Weights of a small GPT-style language model, trained from scratch on English Wikipedia.
Size: 8 layers, width 320, 5 heads of 64 (1 for keys and values), MLP 1280 GELU, vocabulary 4383, 9.96M parameters.
Architecture: LayerNorm before each block, rotary positions, attention and MLP in parallel.
Each number is 500 + 25 x the weight over its row's rms, rounded and kept within 0 to 999. Layers, rows and columns count from 0. Numbers have three digits each. The size before them is the row's rms in percent of the matrix's.

# up: layer 2 MLP up, 1280x320, rms 0.051, rows 1145-1182, columns 160-239
# down: layer 2 MLP down (transposed), 1280x320, rms 0.0511, rows 1145-1182, columns 160-239
up1145 101:511525513478495517448526504483458489498463503510473508516452546482514483470514457507477504509468473523462502499506456522510515501496461503522486486503485485501522498487530506565476545498521505504474502507461430465537521469516521497531451516
down1145 089:511477526512504484488507519487489479492508527499508462514532517476539465506506541507533496433565482536521506501495527512540502470535508498466500540483534522513480464523483478464499506503481493474460496501533520507482529502547514475469502488
up1146 099:524487520455480485458514530481488482526539482509486486525476525477523478492522485468496457518475502489507508502520517464514513526515442533513508492500509507486497504501471457563503524475509483520496517469460479524497529537464513497469483502
down1146 108:502455539471477458485470512511491498498478525496491476505534512488512459487457514515495524487498482494499498534527483542494500505461499504541498505458577498502477449508483487465510486474463497507492500472491500511439529515471492537505507502
up1147 103:487484502521468491488471518514530484491475480493494531535505527500474466502481484519463519519480519498482445458472439505489450504479500482489519524590521561512466550510511503518500480537467487486480457508533511517511482459460514501498524499
down1147 096:482478487553521442481519481473482513461501469501496443478528462504483475504546488507498536476524466498491528551496523495501505446502486539499487480450495439451502549475478491483517486520540458510501484463508506520498487461467528513543482473
up1148 103:475503507492497530470570491476483491490511505500450502520499480495509477506493477511439495526513551464483503487492476513476504480522502481459485498500451505511485485451527490536471488509558484515472534499495484509534518491494513464499532512
down1148 096:455553453482461484499512504494488503528470547497549510498529466498494500479460503461493467487534463518510498483518487558513489494520481513538496521476496500485516479504464540494541532519504515502510508503464535514457511529495486512498454507
up1149 105:513499506447447508497482480505463503490502497536469539485517554494452478507513507484470491491496542488491484476476450491494478500516492478484521406543531515490500512498494463510558489517477508492479491480499522491508483519471534499517527521
down1149 104:477525524538520539447527523465499533447471491544436504501497493468463499516534509511456513464490490485483541507509491539486538484473503496459487508508531489504527516493496441535532496474482484485500509468549458490479475519516463486535539486
up1150 100:529431483496495518535504466509464523543510495515505487511467493480463500506489528558497526520491464455525507475492489498475499502536470511486511458532513466510483524503509478499502519504505504491481481473502565533457472532469447510481495522
down1150 110:480482486516485496561542484519523475515563500474501545509437534502519490484506541520510497511510482543502523503474529528472531496502532496505490452518452492482506499508497491460492489522478467496499506482526500489546488485526468507455503498
up1151 097:515510506495512535514521492517528531474490497522481516529514470511476466472495474502523511484472506539507546570488481503499497484467488528477492478462537525522502520458493496499502518505515473506499487531478511512484474486502528491532478532
down1151 094:476525476549510496507449501479522513519498453545481494493455487500523512504513518475477530542517494449485460456545496526524492509474502510531499524553491499511494488533484475493466492475480515503502556474482506477521488485496547547526533504
up1152 100:452481477444522545505512522473507496477495449489511464488526525488493575524493471490464495533480526499480488511499495499528489532502514480501496515471479517519504455521470499479513505488488507514515507488490462536502522482517497470494488451
down1152 087:537500507553485507497489464501530533498506455530476548490486471515504460484514533504506529511478433451509513519508511498488504458534502557505506490498529500494495527486529478487496524528493475504526500472504535505466479488485519549478514538
up1153 102:483499476501494526468471555474530497496532468508478531503510495544508464510528475500463523560529534503480463493519474500485486527510470511494521527537480490451481466492501527506458496488503486478501490470487511515448487486516517490515463497
down1153 102:535502519557446486475533543516514509504534499472515467487498521532518471490512486490507486544496517478525478507446488552494497538505474518540479517502484543502499490518538508523452530522512474494523452510495512524500538494512519462504501487
up1154 101:487505543504514486496498504482463499480513500447505491455544504519546488547493469518488503543483514523468507491528476518549518456514432504473494468495506498519526492486475489491460514499494498545462531508466467488462521491490511526531512516
down1154 105:477506477499499511506506480510509501503527531521518538518516494489511500497504457522472481541548462497519483483471502474484470506496510517524459511484494514503478490528483491514446508500503557520530501459478485526523504505543513502502470541
up1155 097:534541464501541456520495486481481464504464490532482505520466514468484515539510541531505466477509502466464523563465531510473521523463509511506522484483506530537476514486522526508488545495492503446510488493510555506539464494503480516490506565
down1155 103:496513472500474490479494523489506473502481448499504529482482536487510488506464462468488499542476534514520472484529516499473547479489507480532520510559486507448477523521528525506517482474456472476480506475444489441518458509477516506520525481
up1156 095:524470479505511522450519468474500480504515472527480538487493522465473488519457444462517491508497478507520472502497548519527509516531498489536515477530480557464503509497528480477511493515537541502507501507503509508475480494505469541506488518
down1156 092:474548516506513515491534520466495528489530549490529526482495489510537501492551513493522441482497477494524543492530477485493499499510546506515486503486523485482492514493459476489531482443518502481506488516518541528554491537509533481522480519
up1157 096:497544471493474487461448504587521510486463541513552462492454500508465531531504496530529499495467511498528501512469514478503465453470499543512490480505485433500523503474533502462440459515482535550491522508480529466486473527511491498510518489
down1157 098:482486492528484497519486504487484492545497459501472495474493513520498473471449506535506485512472467489494541534545456484508516506506484522480516493501456459507528523480445496499505525501477494535489524475489511512527526512511541460510461482
up1158 105:509506496478506530525503477508497516468463488498520517523503523473487459513498487508505479448528452482505519504508524491465447469506512507478503475531478501512471545521518511486555507483476499487485470476506500520519529501485546484498546516
down1158 101:566542523482456521453517525515503525528495470447482479519437541517476573516517493497506508550466504515490463497454473543499511488509498537479538518486478542471521477524459453498486541485471495514465501523536490519505513506498490462500554541
up1159 107:522500519477480495529491476514480494538494482522501498510486542504490523483514499537478529521512497525502531488514517505539483514470503500468503495490484553509482472474499482541474492509515527474460472519503495516486532514515518504485544475
down1159 098:448523494459531466452523514487454463469515505518526454514497491497494479504536481515505464516472495498480536493500468488540534476495535467505472518474543494501487511531499536528564519468473455503478569506535526503527472515535505522510496508
up1160 100:489487465475493532473461491521488504473501484488502479492469478519492447493494503473503547490515499497512473494467499508508521469503532497427472466553495510454494491507494497472486455498503532497481513505479532502466515518587468540500477494
down1160 103:514485529519478512505520530502497473486512530488537499503483533481518482510477514498502507507530494454534503479486476532511474487464484460513517492507538515465511525498518481487493526530513492484490439494531507473514481466461456508495559511
up1161 094:497477452487522483529544512518487472570559508470489498527472494482466505480478515508514474549536480529515477514503474522502504505472475490531542500532520483486489505530533472497532543522487503513497508494500497470503472492484562505476517480
down1161 105:514453525514526564525480519499508522465522468505505534517489490481491519472517500464515486499504484468469472463507473444478479494498460518499480501542472454507497542497505464482463527463502520532530500455494528476487486507469477521529522493
up1162 100:515509516509503519491463568526471525448550508525497475483519512502470460452545470515443481494503561497534502539528471496525487515524536517519502498457550482485548501529492525491466494500509498504483518481512492488491517520478478491501481518
down1162 102:525489535489511506491542453489440459589505508475528515519501500469495510485532493509499506537471504554497519480540501498484491518514462501562543488537457476485501536501457481509477511508492528457541446510481498552506466528510504521565490492
up1163 112:513516476495514499463494508523476554475493489489490505460514479474449497465497481477477496458471497485481459486467476522533495477507528497494518495519493503477502533500526486478478506494481503473497480472511477441478546499531490539448488510
down1163 117:443521514535499512528492505514528502496456506526511485490459491496451493470500512532481471567530525482488499512503514473491485499513489532505471492548547405510491479517520473553490477501488524473470519511502495505480471505523523478497516475
up1164 104:529519476444494457490499461493488471467524514481511536498478505509485489517500507448508503470463488496520471508528485493484506468463517478520525497499509476489485501515483494470495492534524506523519475474456515507486448478498495529457466549
down1164 109:509555503493501488452478506482510518490462532482511479472526460528480497504540507459475510491508499481502494501503476504466455498513466506525469490493528516485494514479513484533527516511477474478510525478526494474436502493471526476497517502
up1165 094:445517486555501496544480476511446484466532466482518482519513520513504506472505462504533486482468503537500520478456484525498459477498523504510477483480521470509484505484502508495476490514466432534461511494491520486505506512481492464462496506
down1165 090:539466489462502501440483493483535501495480487454495509432498491504466478508493491505490515537508496472499441489523535510501511507486487490526438512527522487487515497478516456512538523483487511504503469515524439469521479488485453514545525494
up1166 093:523537464481505461492495477491477513465469518493497479529467490535521546516452493531466519464476544457504469506513488544502490464453494531486506501498468464488531537499526513508474484499550505489475518501529482542502525467504531489522553489
down1166 084:484450515468532518561521511470521471533527492539497516489526547522479473516564527506513490533495487560521539451482487463530488470535477445495495467499504512489499506477483502501493530467481547511511543491511503481493521515495529482480498515
up1167 104:519459463473479502505523458473490490522509489528505543489515470491507488481484509478430534473542539460530474494464458557511492534514517475486548541515486524517493523516494516502504493489502521520506527518514515509508500488528493481516490453
down1167 106:508545520441509531527531533545545503466503517478450495515534487488490480550480482509541504556503441513478538528495517531523495491488513519499521490490491500483511522505475503497496527500521513523494505536496480501476478494483503492482487504
up1168 105:499491529506463499471522529554519493534507508477491516520519509520506470489461483475536509497494505486485477456461470494499506478513488520517513565512547461502460511524477480534502501485504477482494488499550481529489518517506494538534537497
down1168 095:503477483500525510520513457515473481489487457497495504485481526482469495501480482531496471506497534526562526507489538521530455487480535523484519524523490482499547486476509505471472486526547482498506471515530482472501459535457489441506508461
up1169 101:516469473476526488490490513500472450513472466497499485504505474505471522497532511471462502498500473503477493462486501523443504545487533476480483494483437450504519507519482504529508544514462519489506483486492478466508479509498508487472478502
down1169 102:532497508530500434475529535520527517483494531531495476520451491494516445577523479518516501500531479450504489497540496505515528462531519469468509515503562516505511539494481496470490496452544468518469469510513511510527487444482481515490511506
up1170 097:535507467500479476508518521451497494528475510487490517513575511505469522447449498511525510514514521528526478476513498492528529507510462515487499516516505487472511485483486496493464534497513533517497525467532519512509454471477489531531471481
down1170 104:461440507487522464492519489498501549521509499448475490521462536512511548540494548440492463501504489484483528468509475496514529506499517541489492488497493523528506473564495484510511501455516497533499532452483548516521498511506487476520516490
up1171 097:486482513507544520508508496514496461499501512459521496490466528541461484489502496470502532513513501565487504452447524516513495504448487507520444507473495546557469501537479466520535467496495531482490521509495527482458526500457464527497506509
down1171 106:460503497505493537479508500503544468488519499513515481416497496522515470492506459509529529546453506475459471513527496516497527493485516518532482504496509496508465450533537505471511501491480539509486517504503540507475506455483491476483490486
up1172 103:460515517470475495467483504490514498460481485519501452481532502466495525483511485528477500499468527454537480531534459519484469497510499473461475505466494490536470528519477499493527498492536502515484493511531522535439457422499540539487475478
down1172 107:496526533502496506477484486469528498477523504512480471507482550514480485546465477489489514510497525521499490486529529514499450498482513501513452459491512475477518469499523479509513516496488469482489529507476469509488504518514495492470495514
up1173 106:537517474485504520483513471472483436478481486496478525455483446474531521470484484509510492479493511524505512504503516484554499491490482464466494455505509489485524506473457497513485513445530513460461513467540528550504527533500459516515503464
down1173 107:481492543464503515523539491526569518545510504527487462529542495488479505480478539523519480519462532507474470491515477505520523492517521487505537528500529484537512532493499498486533527533516498517523498524507527512500511468477523442504469498
up1174 099:516484505494534511509513479518477493462519484497461507496467523515455526465491483475501538470518494509458523450492492538480509496511521477539532489504514530510442490495513496495485489465518490495469558485508494484525468520502533522512509487
down1174 091:509487521450496510455477527486495510506529515506490484501539502481557496527476538529504464501490454471518498523539490472503528494486544525476532479459528463496537512557488454489521447462464487484503486488512507497508480494501463465491456498
up1175 099:513515492476517517544480503487437514511498521500525508497478517513522494488563487493525479498548443485513504510494513464473458481508519512465552506516495515467471495529494478482496504529492464470453448496534496503494483472460474499468515474
down1175 093:489485509524529468477515441490538500503495462458489515524507490507483497500489501454494546474480553498485511526475426517524515559525496465503449497481491470517547506495503497514514495464474513507513533491469505471518567486504507539516488512
up1176 099:480499491471518471481463522496489501546460444502446522512496522471520496528531500537491504509498493468487515489534512480501435509500456498479512529509516511480465528487516455506468516539512487523523516508524457462525498491471477461507492506
down1176 102:523487495533466454430503497488527460468490504471495515480493482509552484480520507501514474503466460493510483499478482468508494463490500494458492519485494480470481502510499511567518507480496527494521473497485503479465460501484482508518486499
up1177 102:558500463511502538508527489481510499512496489484434455513486456468508458506489513487485503500484471492538533469492485457494491447491494476455532490481538529485501479518493440452508498510487532498486510488556494500475494501524529496495504461
down1177 106:499460500492539491520524487510515509468447511488521523480473527509461473457487478516461502520529515475522518491452484529512516460524504495524507478497464447508515499469539484495539450498556508531496475514469472521546497506518474504543470500
up1178 098:484483479489524518539506469463475511476499490517513506557547498495496486541503472513534506469425531520462509487533505539497476529477519542500512513517491450534485482510500488457448489502489511502478487512475464565528470506545484515473494484
down1178 095:527513498515506529526516516519518513495483510519503483492490525493494528482477491467465501515522537527479530515479475485513526477503485508515428491497504457474523499488480525516517528537476533469519522459514492507524510536507516503511517538
up1179 097:515494511561475487491466502533472524500515487491480507534488460539511458500500458498488509505485528480514491484493518477512436503482468490486458483478486544524555464492471505463470566510502478527507509526505541506474525514468480514533496484
down1179 095:454497481443508534483520482518498488515477496544512490479482538480454492498492518479488503517524481552516509467505507467486495477526436489502493518485511545499467467496512496502496503498487465477537509467483506505477457513522453490489478529
up1180 096:478522488513488472542504510472506472478504514496487523529449468482521468500506506486524500522538451510479553513469523496494489487487535525560495509517525480500540454509495485460489469553483499509538490479504505483489521533479564495512492481
down1180 085:482495481493475498514481495484499521534493479514500511486504520502514520514504469484494539501508516489545489471521496518462519499495462505464493516483449482516511544517502467497500514451513547486478498537536511537511472472521471466517533494
up1181 104:470534517493492483466490437481487531482455467494494434468461456512519530550482468515478505508505487515525521501504544525514477483522510546517519536536458520548538450516521479469498483538498520487469477526523534515530519472533490509535500477
down1181 116:485470470458490519508514493497477465479495460535509496477517502506473448487548490479515519522469467507503497540501534517497496516526455475503555518408452517463498480496480514501504510511490458482526461479530457524492484534514499479512525493
up1182 110:503529510486501487565519457501489472488507527510483558492514471489513463533510508493494488507530506505516487466460501526549481524535563504553477482495505485498472486516524498535468495561512495469494532541520488483512516511524524445509458500
down1182 108:495522464497499504505496521514530490470506482490487501496523506529496498491466513518553519479499494505554539551520507546479478511446475512513501513497478512483524491470490497494505512536511505471471515535482479453506501502479495517460515463